Each number is 128 + 32 x the weight over its row's rms, rounded and kept within 0 to 255. Layers, rows and columns count from 0. Numbers have three digits each. The size before them is the row's rms in percent of the matrix's.

# layer 4 MLP down (transposed), 2304x576, rms 0.046, rows 379-451, columns 0-95
093:145104096123154137133094101178116135185151136095120098121128081119158106155134153122110153139134128180163188194063122132108124163145138115148070161109118108093109137098131086098119145086165141109124122122135143130104151146161062157145160095108146153178061118102113161125103184147136148067
107:054132059116175117090119101080156134163160138066122142177132076128096098147152163120130085138104091099122157177131113137116093199084146107132122099196101137107141131079158099145134132147098183089081130093150109155165076106136081231064132105125171155108084083136098106118169126129090086110
101:094147112106099148095134167138097119125139102152147121110112122085063120128124119171155094166168157176129102089179146137138082092112113139152095122109149099099159170155135162157071167154099073109031144117144080129127073172101122164130158117159143175199153078104104127121147111164139125140
100:169135121136138115118129184137092158124142147180187127130131124135097095203098092138182145129188123128141071141176137084174166158109126123111083062124109121100195134181169133129129151166181094107126143110108159084170132094105144142168109151091155093063126136146073137103124092210085167190
115:098120138123127113165151149159193149120118134126176142112153034105191147125126106113109121108172064086115124163111105082124110155102157135134189124091136154112141116184161162172118173137089127086115166133152163154152163166164157118133184114157078108125086171098146197125166117145140140048
096:142081139127132116110093136147109102153086134107066149121203028137145135141138208137088130059108137175139115149147130121162094164172129117154156162140062142103086094137051085173193106142142148112116158111146161109117125107132074128116103182082148139130164194144170133118127159148126117137
094:137111195112161138168087107102097058105148148127209108093161050106122133207135128120114109139168098124163121144161054110111123112136148113144171159152124145118167142153096144128134131094107111113176172162133068109096110115101064127139125109163135088132131081166077095139096106152167139100
095:137181158094116156125099104109099139152183116157143144088156114129174131201131118101137137085139142143125132112125082166130126138143127134152144147167193093091106098097143148113109136109146109041095146120145155074173118098140128165119114162121178132117148219066165118177117228092134091035
091:145161134116126161177205126175154112150111072080151111166091087138182126113106117105149123101105167082164093117140136104105131139149126131109136129106113098158152214120125107177080146136152090080157131058087126150088096126092137127152176107124137195135188119127164170098124164057062162141
102:139119156136072150130097055131163206124099116151129119121129156115161062183164170144140123183157116132118089128052094066125145131132143120172150106083074142112090119117178091121122060139170059111141153161161159121132107107119118073121147141119093127146162152106151119075112090164179151189
081:085137130160163109146117185109142186127075150124108091103119143170155086126087111129144167152118119179168178124152164146174120125120140120130179132122167072130153097145166097112111129156150116162160190096145118140118174155130103170104100163163139114146181149065138139123089148102137089111
089:101188090101098107093127117115156138136127165088131204108146154127133122120175105082141180084109134129113104147137180177074113147117118154123138155147102152208121172145163097119160111116123106096186122080170166095113076121127153140134150104145147069097162118143139140064129105152087148103
096:102150140128112105132141115083081133137139112126140126155158155095100124119109169161187131149111164121129128167061146128121196132120155121161155142111144182134083134081118112064102139174094151100104111136144147084105123156166137111139162119118176138114118123159096120151169089160113095106
109:152114098105167083098133185137140080176136145115152128112139132146101062136004104170093155125103110154103170107100108105144155160143083085172135101114129118161176132144150114178078163122124102147045125142121103090157075081158069129136170137148096168072116133148162116145138122150120148071
107:112136131137082088133161072116125115148151139126137129151108179113146087125080154104088038123161136121096140151088108096120105121155084133070134127117173113096139160101139127131112109109186149161182129096156053139132132145169094144116136159069100114117182128077128148171115196160128136101
096:078131075103139139117124119076095101125200128136157172098097189088074084139111175131180112124109117189128124106117096139099135185134099131154152180193113167154113133119150093145171167160074137118126145098146124136122118143102138127216150139072153112080145197180107129153130124089141129114
107:169103159133196165141159158087133143100153153078095108145149051093147075062101109153110198175161150113123147148102127114166169169119153022094158113170114128121113133143159089098143170137147146144149207149093184116095028134148092208138141108184125193121131116057147157143136105165111146097
113:163103104140169176200122125127101059118199068162143099138093094123127163109138136138167114132132159061123164122058113053096150185098141105095152124132159074166087125187153107161187103185107171133126097139178154159149095095127181127058114172107072110134104180123164149117107107122098156161
105:140191124079171076110118113135142145192129105166105107101128083135124159111105148128118101195191153132095094134121087131118128185132083091159139116146172121186115100129136144118105150177093126147092128157124161203119111180116196127061098101126131201150088115137152117109175124175110119151
109:129114098135108119124163131047181125144191125117169150125124112187077138104088054151172067136106075157147097159063111124106078100099110064119176110042180095149142145128137126063161166197143214136131128096128155114111175147141140106135111170112109147114153104094150145164108103101133104097
094:133118139132110088166088119116145156181139156146065143158164144116100107143189129104065172083082123142221151134182157152133162134199134103119124080059107109158112153136158104135186090167130137141119102129133168150116153198161110122118117178115092137151131075071130160090096183145146124148
102:170127117062167095149114150148065107138141187154126088114117081160103116151153140146137046140167118152169098172162092136089121093141145066136147146186121179126129138102136101115138093105117128162121126117109215125122121149116157158057123085095133088134070157056114172147105146118096163186
107:087169060132064076164119108106108097085129131141067129157080157118108133133131138127159116093143061168081138142101092131148217143136135149067139128127127150108126131140151149200173108107140135069097138100142129098110146097166107095113096131042095054130140128145166105148122088125144150087
104:133112126101170148170100080111110089126178173169156156210127169116172122168098125185111111145146124177134144135129179137090156132149140109124107127162139092127085172153118187112164094120152151113133112163097217089074118073147105092113145083145145144082123155080116101163134191094116146121
114:103139096047143141059153115189096138105121164104094142141128105116141112147116109115144175100146100117128118123137149173115180155190109146161105056124098140111130099137129152220091114135152083142052143176126149138169101095119090159136167136104050189132136160170095136138126096120203117143
097:145156158125138119133124082169122107095165171090095135165142157138155144065106093122156141126133100096142125122150073078073196099099156134216119139156129114119210090136123061110110088179059134109156111130132129114157069103045118092157063137143100118131142135124140078119089122081109072191
089:093137113176147148088089089137169132215158119150142127100075116148133135069107167097047099170109162193175104115120112136133078189149113118147145099119165123137105115076115060123181138140156107140188144181165099189115144149111160115125132118161130075167136127150137102179129049105122155098
106:115162116088155080152130091085125125109096152126182151144088072102138106070186170148136124142175077168162127136103151120168097126155114085139119102175118134107086105190093145077183197143131159124095098123067115156168130127085155130091094133099161144082074159148095137169065184114089145146
112:106177201141067118140202155129111126182084073191171131120137152123100133118151092105137137091110110136071083117134125141151065119171103135143157121096096106091080124083122129122168117123123163134119116149132077102176138121095103059104139128140175154145132179128096189143139148172052094110
110:121084147183108068112135102126125138138081062089047120145080115081112200128096115182147116081103202125113192129089149107209060108108166108111080087101113131100157190143132130088077127100142104127089127109113133046132090127106116117139135149049154065135179149155124144193133105111092144113
091:154085144148172121043071157149114117161139185099148123130108139119134119128129130156149117140145132171153151103090079149175165155208182110173106118190159103164123139127107141120131129145123205060138192134164131173177143093112109126119135167147120111102152101067131146102143140094118140119
099:125137090112130073089139169135141136099140182122148112159114116169131135099147131143105127100128104152097135148120132171169117125128078098101144150139119173172085106129159101146157087161157071170147058151160110142187149122137102119127104135150118156137148123111056129140175099158100086135
102:090131138142164129150133104110105130074148153132051161117099076122122129129099092115130067143104139218130121125155115123200169204124136136182080100075131164138098180188133164127119156077133153107139152154082154103163120066143119106155112104161123104089121091133147136096126114154125112118
099:112079130117086123157111089154106144117168174115124121123161147164087144105114199121160129084148077143161093088123136115106105137114125144131117065140146139130096136157068173123106145147107121131130113113167157188147103155116177146067132088116130074159118101124125141181126039149155143140
107:156111168152154148136193141199108134099157128114120129070120148129186092175125145129159164081168178095118128131091135114124088110155190164044162170156109088171118137126145113060083146074112183144144095077118045133118134151146107153114143041153151112146142137092074155172104111045103085111
095:082067104129135097120103148099070116189132092167062153137134133099142131084116174104115125172136097110168167131142104108101181178103156147116171169096117079109194120146136172146061153124091149118101119070109089223164110236134180189108142120099126085143155123108147122129117131050132103121
103:130115095157111134139121157102168139142077116188118150078106126110090170152170173082110168099139133185153082143142101151139143174181187142163156150167097086099143100088134102070180204131214158162140190115137114130084104141074119124129154132089113134099124107159100155168147099113156173167
107:136134160159099143120126202133136136083146158106087105157081093166142148117168106171198143100171100104128116142165151124162112143152113128157138141098141104152177155129124136120160114050195116102143139144156146134114103194079123072103116066176110065137130113107135110147106149173170187040
105:109068139119159159138176109147132115060136143112114121126075143165063094061131113169149180164150138113209112160133132132130109102118139090172131111132114172147184148135132147124117090188142066156108134127118143172068121078145202163145096161104133183097151153146134090181150174127104163168
094:141035143057110157120156111124130148097131174155083145150135153123077140090136096139084171116131124130109106163174098144129174108100138173110167112118139112149088117123141068112134127101154145107108149146098123136165115146122084040102140155129101118072137086135104096124092135086209133149
110:177146155130120145155157151117126140094114122063125097156119097108151087162105115187121172104128061062158122110166122099143084074084151175178106088128070095112181110072144176135167143119127174096109170109098098093169147161093082143145163116162131202148154167154208176104149174085127129122
079:125076132130145120108115097120155145116074098068093177153127121091157133124142158153123097131125143108137159154156071171118106153106159187148112129104099122101120126127172078125137156121124182075080170077144108083101133129111166147133184175114133161156168202090130145117160115052135157159
097:120116187152109135198128117144100126069116133107120133129156127117141121098118070152104156184114086128190105187112164108211106093094087125158091160132127117164152180149100135162108139131159115176131142162103136157130102134163114108084100137125152054167142113202109086171093101124124187179
099:146152117154103099117133124111025196130195154101113105085115126137093123150100138129125154124167158125143084124097083163112088121162094183168070138177070158106095139106156155148161119085149147107205089156117138107092118123085117112090103071138111210163117126182140144175156167156179125089
097:136063082103100085077128140130156094128147113093144114120098128102137118092150141177110135119108136158100136126144102130109078138143093125094171127109178069125153144105139146137154175156107104194146141179167104134122134151169178128159204105138143100129093102095096097101118112123140100163
087:093148115135158118132114163136114109129167131082101180173155144101098098173148094167213148153165123150067141151111055156155083143139137085138143105099193138112137107123147110106116112115048110076147141113103113112131134176134057141151139112187131104114136132113105033123173129116110177125
090:150138176100128150152134122125130142142055063090126163180131067136175179145081128127114108145112156163126095149114103156101120151120162155135132144194101135137175115104126158114120143115194117087124168106160121053157072179130122128148151096099152123108093173192120098092124114139122235091
097:165124135112066158154135113086139079160122127102141106131068138099123082138141149153145112143060061141182163181101126175130185111136160141098162105071098120130125086114100134153162068120145112088138169117132120148152102125096139152135133172111134142134081162145166133117145113132150177153
112:208121145099150096097153128176141128134143120109123159089096159123124173169165229163134136129146188146141082122103138133110093129174112187124120178166106132111158142133112141118146142080113150100153072133079108119097088177144126139193189090156181058137162128082120116152054131148127070098
088:121094151144140112142162159177098177161162147169087113148060119156149150134154083149187140195080098135135135076139142152069162198131153124091154195126105107123125205122115164114127109113126090115161101144124106140162153133160107123140128128096204089124147114106153145111093166079136134175
107:112114137161097185077167127111112102117113093108189157160155128111073143125170121162154112151146126156107099075115098135149106101115075186097098129088054123131154052168152134125086186183154164139102118138149179090199086152098050132170143118051100165161170099115157102162163144113090142137
091:116122073100140116193104101142158088101194155140176096049065069161112218129098152137025101105154143127122122134116148153082114087171144102099117092178139075156142118153149109142155103169163119110164118107114155154093075076139148115080080149117109095090091095115149114169065154188137125112
085:159094137212135098140068117099122148158090108137113114149121161109165150094127127090138133094121104132139160089129113152105158123116144112116157137120100120143153066078135137096146153169153157057135097083100137171134092118184154143125146153097181081088104115146141129057103160097113137099
102:151069067160104109182155153110100148111117163193111172114174142133161142095135107154127140113119097095146065121147173167095151143033101089087067114100104144144158109115066179163171123095070144118065109134125144121121136144128180101146099145121113145077128119174182082121126058133092188150
117:177065117114125180131160131135139136108126163129087182166168147127094141161144118113081150086119091105162114186136132122169163109151123151123115085122169143118159083101101124114126115141173098125129134093122189164145175111115148084099110179147144139125144093079113170109134110106134115185
097:106133113112134139137154113100143119088148117089191086106119098116116130164150156172098183126162117158179102139127149188111120054109104141189145105143134150130145125108081166123112105148160147199084142092162129120094128115072131101099107139115149203113125122169109121167163177104145163055
101:081081182074165084166131075162135128112096081116117102156134082142136071060099122198154096104131118194189135128086116148084144115114083113212150089135135131163181133133109166151151136130162108191139139108135146113148136146125098188134123156133146089102096135194106113117065141106148105149
103:138135219139138129097139127081169105104137110119154107071179096118074118125146178135142072140124107109145134124158135121099139158100108119139109156155132099172142164121091149168173150120121137085064134105119147121119134104194142093172126147114102166110132121125109107109178148113118097139
110:148104172158117096157146108129118175113098189158131124157085173111212189115153130142164088110151090177070131151078085088119105181087071156144147147113084092138160132095099098162162146108125165128152100144136134102084125112092147161174079153030110128123100094100182118194145092171117161114
106:097125149117111142120153100155106084125169115144129122167163085151055096090141141189139140109083108149126124093166120120171119135111126148123078156066131168091175164130130168128159160174062112093072139121116162139096072124100176121111169111098136131160077095162100149131138137171151133077
088:151106143148128135121126160187125099180109174143121121071140138110107140123127143106084075099101128125164119112128129165103192125166068145112166156137127138122107127115095131223156078119166165113130131077136123157181122010159059193070094150075156070121084103140118059124100144151138159133
114:157143171116128145144149114111196137152119118101086174144113160101122093092145095195125178156109122053104135131147107115131154157108091099208144106110111124108120070148101131137169119129171158104050136190140136078089171129115161165077182152111094115155147136146118087145205136117160163090
113:176110098130114070206148100169101068186173168065119132115127173115128109167135168128111085129116071123048165110080155114079106055145182188043104149141122157198130126108142120179157104115122115116167150093157140182155127123133134124161120138153153183147193112096124128107140180088070145083
104:137151140119109135093119155116111123116104135198116055155111178146104140101109116117134134127084138173144109148108144140137185169075078098158139146136055067129135130146133088192084104113152145101132055144136215102076080208126096136161114158113142174111138105147127154155145116111186108090
090:138139176116123134104112088167075195134090143191189167128120149102120122138078137131104093142170061089188130169146119091121184131099161088149088148130107172145122132110110080150181123163147162153145078131145082135172170133143110116104220120139077130092102108127136137136098117175164196164
099:086110088151168151115117176067091154152153140076096151142108137107119106159060169097116205109114112089152152128108153112112122125095057112088090135125102107170119079135104138139124164125154145155067094120119116118146138146076101129167120110134094108124137109094120101118112123071094109046
098:087179182111154106023128161101137180194158191128159045104146142141126160197083136139127165195182151137220092129082099122084159139138131133106116102141141076157140175151104107157103163087063148143091147109136082103152076141159139169082144195121108092088184181139162138135090135150121104079
107:160164101120147174079121130185121131148118117053101141197166080093110114142161142130127106100075114075161157177157130100108185093145107120129135180120106094144111147119114111138009123132079110144108110140131202157113092111093072156075101204112171105133139111176076065096117119095046089130
109:149141106126133090096147068089093156168148126164146139108127033123173174143171087097123118108075117061196144138204132081172163113103090134139182074120087169157120146154165151071137160100065095128132142152131120161147114128163111129156117077159056061182155118118116087143141115110068090157
086:100184145124128057161108143151124112208219187173063170108090146118185091104080075099080118161084111135135192076103124103083217124136200099099158120128107133157162111121149092186166142121088093108156143141079112141154117097162088116077126103068104117134164130109131139137120155156096133172
097:128078145193101104098129133123154161114091151128116169159169157078073105130088175125135127145085107119127191091122097139075168111112154118146125145071161109086131167142140085144152170165075200074114177105132173153129139074086109127118181133099148064160122120150179102156056137116113152110
113:131109127127124145118138144081216129135175088146118150108115145134083102139119138178134152090073100060133093154077102151183102112139127123167074101115163146158093147123162088142117172146207211083097136166093185120193126170112107125135119141104160098149141140135128151137149135156112115142
092:164152159110156173125100157126166154201122108159163067140146109104123115121173140117139146137188138071121175157152203094118134112138137113138117111097133134092124156163097127131164116117139055143138145139099116212130115125119062131153122145116127119094132190112151049170079154148128179096
# layer 4 MLP up, 2304x576, rms 0.0515, rows 380-451, columns 0-95
102:056166069132152127175172166130165132151110135147160126155174189080109092108134119095095158120107139131161104135127069155145092101112150131110190061092136119121154138128062131118091174172132099144104120164093103126065107100148109148209174128084101106132207076106137138172152159151113109166
099:089099115129104100076123129129091136126122114186079101161152192110117129106095150151163131148168122097137152115087118151107095167105145062119158141135124111168122123109163101147129123186113127103096116068149104132080158150183125159176150084181116137143132119160111112140143167156151151084
100:114143122077126124183142085144135123150153106151111125129093177072117143131116121124116105172161161092152103138164154092066140164156145123164185069151183090153143102105163101090214162093190144105133106097077148127143117125099079097129150087131106064142104092125112059114116103108116117089
112:147094114095174142130041123219108127104142100157122119107155074125079091134122104080129128156100092141084058123128067190136097123114155164145129171168158146140107081080159135109125172098140130118116139085117170072185148167167171129152176061122155142092140141222125102153168116079112133168
101:120117119143146063158176098139032102138152099140173144171159109056142142162146193122120089144144138163137094097141133134153202179174121086188093078141150131099077187112149163137097146097129106166174106147075177171100116081143169085140133123136126136120091084124122148147143165153105142157
094:112145097148128104056124207123113134089103140152128109174112142064140063090102076108183122106109126143145105090152075156145096099087132155144116101131099142107165107133098078134126124134121155114162110086135147109093122158141074120113118118121112132143078167114142161149132175126097110117
091:128139199179171159125137155140129087143107114164126151082118145115128103157108141100186196116139077119127118113122138135168093175187097143148108040046180164157105111080086093128140089119100089060173169128148130147146148146108167131127151135148128191085154099111047118150136148164106139099
091:085079118119145116133150118168129089168061101131115080089142148185094126164108158157155155157174105180174124191088117111163111131074111150099142092100126107100206138154062111089166118153099101155133149113118138165174155126107128098064138132106141119104101091166114118113133085140143119120
103:176158157135153161071121137180081089147174141075078144112144141117132112076152115149111153102128170120123068091076165104113129092100128094099130157167137090106115155080086023110179112106129141106129123069107181092105132073179131098126162096091151119125112094192141107137164180092083099140
085:172119139127114148144095121076106039150127093114158085152119190102114113138188143105123080158134173136142144106138151136119121190127097118138100093136153190107080160143208150146093128168110108165145118128072163156120128081153162135134177088118195203124066087146110098099174098165135127096
091:110082173135190162168140085131158161102202212177173079140084123117116093078079145115069109145095171130164143116064084126135136133114051077181068091072115114120116109123126171088150165100108075079118166134148084144151172139094163115117152075128146143156158124166109141178199103178125130157
099:093141094123134117159116164116138164087179142185155116140097140112145128121094087134151143114106160096144136087142149071154086122119108094087121164130137185161130091140149109126102141098131097143121127099194151150177100102135087108161118125111122076150173115063124202112127184111165196125
106:119149038113145123055184168140054091138169130166128150062138149120128088134108106120164104139082121162130096122138180097143161168087135061118145113117155120084121171123106096125071119120157127093054118113108194119110133114120122117147130098124141123125110114064123123125163159096119142184
103:145142131208098102133135130103138142139123113148112168104095088102136090121098195150206110194101139124109135071169117103120157123136187133209142093156173068095090114093187134100148177128090076100141167094113099145101168134099118161168148131111142133163128159106214141144112097108141127096
098:147101127161114136169083134114177153080189135134136168167102085159115126073098101125113156127095126128116057126146124172136106096145119095132202153104165128112072092125150157084118126117178151114071126095142145090122133133139155108153150084131163058131135093115142143144125098171165094111
106:150165129109143094126179079077121113171124101136181113102164105056113133100132082091154083191159098119094135117180067148135181161113104126151128102077162097170144143135150105102151141123155058122138178115159165138062129101120162139120189091150116143145149104149037103155141131195166122165
108:168107101114138133136089146106167157093068141084145058114125140157130089121066086097149118103135131110049128102145118109092141154119102152104110049095149136159175144057145156054121130105132089060133194136126200116064136069157149101113172155153131137170111083122137134162163149116132147138
106:166134095097109160081080129204103105183107111133172129156146182107113114168093163109123162070132129146113157108160158130111141138099161191150088085160159158107143120124109126134189131154103138104120077140131169164103139098138150179134141123136159127109186111134098134155144094123137168092
107:116163132124132165064138134133148103082122121144168105128082143183137127162173073069166061119105215078147106138095153134082143129149117130120187094106155113149190130097098103109127178115107133115109176135103102117066115103135195143159158125121134142188123114144159085111140146054114110090
095:080100101074178175141118128155111089176043150144179071090083181130113141169096096131097105104157196160144149091124093104130160145140123209101133105124148132138147137137091056099097081137134162094159078115090138172072111083146125135146160134104133119114098127245183143093139170129101109090
100:066124140122144089139108185140113139109147068171139145181114104089156065126151134124123103203201143110128140116115121119135182106117176131163129088168142144158089068123121118140132149188124120104108102087172166087061129116155089176147174094145134129127122158129116153086132127117155146153
103:164125149141173143148128121100106101153173106163137128118127118074098144116185128083092152110139154134161156115109169093124111174115086119146065089122133121138113151122108099078095139125057119132097102099146091103091102118083108126110128118147139086113082125076172117106149070060145091131
102:079161149064136098115092100141159114145147164129112150122081102135100107122130164121147138146131097151135141078168090133076116009119113103134142119100127076097156196132163155107128125169126156153140136141129157087057137147115096151156179126131103128150114068193169120175165105160093162120
109:136152106090176141083053085123147132140072079130107138183126097084096126130135103172109152145139179149119146107109137105070111149191146079183132157094145114125092130097095120044122156139183147139083150108116136089110153138106129171119166079156171161152128154163128093131167116152150166107
098:052134124083133145167108126084136110150133107125190161099161172133136083104142101137166098157114145178113166121099106101096114138126101110097108106159135080120133109191160113122114202140111124068124133149109172085103078104099111116146122119103125138089155105166119053091152180122127091124
093:159141123125145110118171130150102113092085147123106145146119096081129124166119125083166157139131132139118117115120162081160138086123174140129124152170107165114194103129196163110100095128134113148093094116148150088116077092183116138151164133167137119150080149081135204122131149090144098150
104:160182078125127131119142138132108118110116130129110118091138128119180102195077118104067094086112114153109063135135135098122151099141163168163150125132146121138105099036114099119114155185110139145123165116099116099096163084082151139138172110163144122112122097171093099161115126148122130123
109:124179118090143145166122097127117088174182079131148122107094088128134115121105144142091169122131106130156159163116133148149179099167121129132152138096123163122152140065165098088104181122134119111144114096082095119097106170126145090188199109148123091187159161101148109143133173090164134085
110:102133173140147134121113125210179149094050086140135114112150151135121129112091131105238094090110148134071162160134136135118170063193189128174091156125109119076150170091127092063102128108102127104159130134142078158086129132136069176168190120155130083150148122130103143100124153171084077136
091:118127107150078113189142049140163070152224084172140108137146101162108149093167149109180145129134106134131088090165113089099141072128115129120117075136118138060177161144115145120160129086142106104093107142132139106157107212149148090090140105098152164152162113128136122096166116134158167084
098:122167169111133149102107080121171123124143094097133097125125092157121107140081131182137099121131127162158172135158185064090175128122114129166164162153102117085091150138144099103129149115128163073131126128023084088161071128127158138147157131109169120135087175131140152090129141093168131118
103:131185155135214153092147125126165127160112076103165124124209131111117167140080135146155176109130163133074103123123087160113145067180110105048123114188154163071147174108110129158096167088138158139114142085161141149053072101163136158115137029123157150126128135180149115141121101132097090139
096:135091105100140123077142120189111137153084149099161123166140160063120065145138094100119180183135114157139121102133132144156113129136139127145098062089148113147114132073113132102136138134165112144105157160130114076098127138127100124162146151104167111178114108168120110114108116112120179081
104:165054129110144151125102134112192163101140143141068047097132087065127125070135203134124123116074200110156125114099117110189123110154072068145140047108157164123112081071105063111143153090194117131119102114089162171105190131128156153121128133117147095131103079181138136128146118143110154113
092:126150097102117078163074158150104113096191107110092090143030087079142134129127138171109074117098136101134069106110118206177148138138109108164147108159112142110118137162145118101185192144149103142096147144070119036095111116151075137103151120078093139137082135140119135134196147164117123090
103:124117091129184134108164143120125133078156118193193113138178167154128147150114092116152156112137143170064128059188189046106135165110099088122178098094129058150141166078154116125098140128117107141095102108165133161063124132195126144130133128152086148152109060117121157162149103185103117089
105:167152121108132114033112148149152103151179105115148127143152065131118124137156111146193102128112110128114118112134149129144100184136171145104120143107189151182127213111175091093203138140132086127148169164138149160141066184152169134082170051127131173099123070114098144069153140126097110069
104:137105136095127123170102082098097128148117080102166088146127111129156138086143055128153132115114117124088144094088126108151184214124141109108138161148151136133128195100096126054185119141082136115092125086116088137158166145137156140111140136193144058100086066178155082199133097169153127139
103:129101114158152119150148153112125082112115185125187082117050136093101121144078135184207142117086123143148143101074156105184137144092099097130100092125090095167119105135147077136147091103146110121083138106171166146129125107158157171070159116119150087106095141147119167151146102117134120099
108:157139081105138102137092164116111150128139173166171148126118113130150135170154131122163154141167133158122133110115108126159193103098157150136137127108131109125077119121101112137116163104088117166093124073124103172177130088165157149133178074096106111129137177101109063104119092121069091148
088:174104117130108132172157123215107131132101131147179091103163059138120119157188160108138147131151147133107115146103148095147179105172125113112151179144139162143135107123123102098149104102178142120132082144091123130100117111154103095083136130105159135125157096128077145166108130083129117121
094:089155114192111111064128153139143097144054069123163117169046084105137126125180120102155142128137100104094155147196160113108127141156122068107162188104148058094094141110127126157153104135117126077136135128145156180144146082134173135191125135153126135146085120088134113125158111133132118122
101:072133120128102118174117184137116139160157113148100145164126183134190126144102129086134169140157095098097152080180159115106186150159116173155152112100166130064110128132101080146130173128137081168104096110165141181125165082177161141106164166140126089161099087069174165193127103109121136158
097:101147136116134107162132101167171115121117108112156069129077170171122133139140133158180144132153115076169143153095109143125142106140147125161159145150154159102094193116112091107100143146141109101203067069125135126097138147141174102148161108084043088138145122135155125152141200161146138095
096:073168206154145207179108154182084136151138166186130084156063114156090128120167157118137124194100149106191102139145151115171145112147110190147156104098100118145153126136161095128158164124136152124181082156169115109073088101179171142155116111114132047146162079141124190186163078145135160127
097:128153115109184119129087138103117076077123114099083122165166148130138105145074170155169169098156109142125137116159115132153164137124124145113139069077123121107142154147134113146133140138077108095076181119170135166118154140138167159170138147149057100167069114129086129173131136133165117167
095:149165087138147091113113136168122105181094139133158080163093112100173150094115128088101141113085102185113165143107179105087120132154148069110125132122134108136137131120117134155212081109142184079071125097148110168139099125195095130099165137093124096092105108130154068120158180116122141089
105:098103141156103165098117081106156152161139102108195146154096137115119125103130125079120127136171156151096169133165090027113128074133162173140170106147174134169066144148198137056148196165163143096119066113063148149126114100137149153151123088117112062135120155159102135126141144091102113080
085:138201108094146069078147200143135098099167106117141067135097160130119109129080153138152096187130151176162114123060112090106147137050078115140108075148139149090150146177166069107116138143118090137130145030075111120102106055108106127143116069129154102112130156123131099136158105120150148060
103:169097137140153154080098146107084164152124110108086111129097123130166103141148111175188119169072196127158167157137131155152078090086165119101202118124114143127085158163063069132099131107148083161147127106129147131123078161096171103120166094118101138163180092119108074075140144107106134119
092:128098085196153086043122079155152104151116107131105110126120127133151103097167154152088140157140118117139165095162073093108180173088120145110198146125152116134148102092168063100168137153096143109199055099110148144158144145123150133095109136123101079114098133100092171141120097113087155129
096:129163185104126167173106089103161159160106133133116142062136080158106092122115197143122130183120134113162081143056136156153113168119194139151134083154098170112137114141103133108102105090099122147195125152104132125099176104137076147109083094139104130195112144119141107190173118082084130145
106:134133127125138124129131121069124149129130148175126069111098115142150166126076124116173164095077146097122154131055111153144182169111109167166197094191114106144152115069141171158146148107169106147113070121118174128143110127090064132126161117152135074173127114125101162127159175138161107114
116:098152168147124132140137164159155079087102110212162168094136166110062120109186119153181132183146133112127141098142112120089149160141116089134112082204180139113104119089113121069136149134110074074072112111145127164101162123139147128144140165122118075150068092160181073124132115081125114146
101:175126124165130086100159092103130040146137117099146092157128084188112107094204038101157151131122146118089177144137116107119103093063132111121143105203133106141153152149140112128122133116130140139110103122189094066178157089081089090165139099139131146126139030156115188140173198183109123067
107:052159143119162098138137090096142095168107113156150174100070153126146128128096119088095165159113183117146133106175087084127147197100156119147154093149116164167100177114184141121088136095126104146083146107167175089117139059126122097129110058145092059092174122107180088147163129148120070155
101:107110120102163140111114198133140129132141102159135084113131076140130127123074157131139134157137232110112126153135136116127104114098102109118115110173174116123152062119106083094142174128105150130151119138160085170095121091131185077156132134153174145108184155136160124115117099173084100053
106:142094105109147185175138090181148166196097084171152119116153149063120076128155076162149170127095136106103201096136072177162135158134115147148185143163138164105161158085158146123098156129135130167204124083101145140116150071172090124127133123120113076138118123116130114152142120128121143137
105:160141085144245171111111168141074122171119126057143124121163127106122063102145138126199120139149150163090092105061145119183146128124147110159125122166140192169118149086054157110116154119078114162145181083083161143115123128078144135099122097147076170095126079118122189153130144104105178153
090:098114088201174147082116108130106137084127112163149084113117119122139073151133084157152116132192162121100119097118108077144150080109111180141123090179149124109182068089093082122145117128125143126126132120134195164085058153107175195094169086159158115130123098168075116115136184116086206063
112:126134147108169138129086154141074089144089141074152137124143026138150097200117153151225164156123134181134134151103182094156128144098076156167138150104201156137106144026114115124089141081142183140152148122113125130127131166125175091101141130133157126137138162114118151115119134102119108129
110:157125100062154135123113137159072113095131132138141118131085089122101092120120108123168114138107160084123150109180129185139085162121108159123168157097081148201160154115040120127119158113134133100118127126139096064136149152096138141095180126106106062099192144139122121160156079124121118099
104:116125123122156107131107149135090123151122057168133049095152063175121147115148165101121125098054147119168128135150117074099105087085109165104199093098159207094095138153165086103067140114129155185129155153068148126146170094160176125166125143152110141112130072168073129087183149096100121092
096:158144120110163123160176113106139090134153107189104150074126109126128172152123088118156104129096134178130147082189116102116128157108111124146107108124144099145141152142194086116056137093184088144098123133155100086126150121110118149127115079119145188130100122146162133178126081143120095129
099:146090061172160120192126120132104089146170114150111158100103168120121159133134150062151144129096173160066102162173163151134122162060088176118105156074134155073155148096193096092204100134154113069096149135152127153139121110129173093107105104154103173097119046147096116151157125155069141188
099:102185132107146138142146104121145124118101088174141140154106188119157115166132117128166102143071080080112138117136136098149158113129144066144173084131141121113120114090117094106160175129204077092089088158115113073127087130095134123189132137089114131100107137164136119154143150108138058147
108:155134123130121125095157122136149144119085122123084102075126144069050101100134143163169138160095125149163098094159182136116111134185101112129120107136131125080146108121153164093167142135152126119123140105085129143112128114144142076078150105128128090136109180142166135159188172134119141054
111:121144162078139128158161095146098121152170097165125115075139120146109113172160132135163072186156190189112119119131165121120119165140144151045131129167107095133137181119138141126117145139148178082126137119101139072058118129099182156154155103129118089170182151152144165112125132145114076174
091:105142146125169189094106090155117180087124110148162108118075079129110082164157154078072142126148120100148174133135087116126173126130070112147119111134106063140120098109114137121134149125132091098138100116101162070114097118084119176161156142068143096127094120157133096117139089166111193127
101:161111088090096218118146162147105123168140087202158130188129131131084164113166149176098116110138131152129192135053118068167146121157095142121127094098133104167150088124172164147108125064114125177097059095108152127103113033118128124110167117168187165112091154207152158107119121205143187077
111:094127121155144105204099121077134145115129158213180084145169087163128116051140092106096085199098155145140140071190135088148142126118085106147168130142126031134133162104089095103128099114147096128168141138137125131110174100081135065124126126123116098074138073143046170130156157095080093131
092:108142232133165112151090081112135140174141165131146071133111108114146161154130131173156074133127149134149125141069134132142084129207110107167088098116117114119067106089172092094148124150140083103084124130158114115102092070145127122097116091101125112132149141190155121147187105146144200111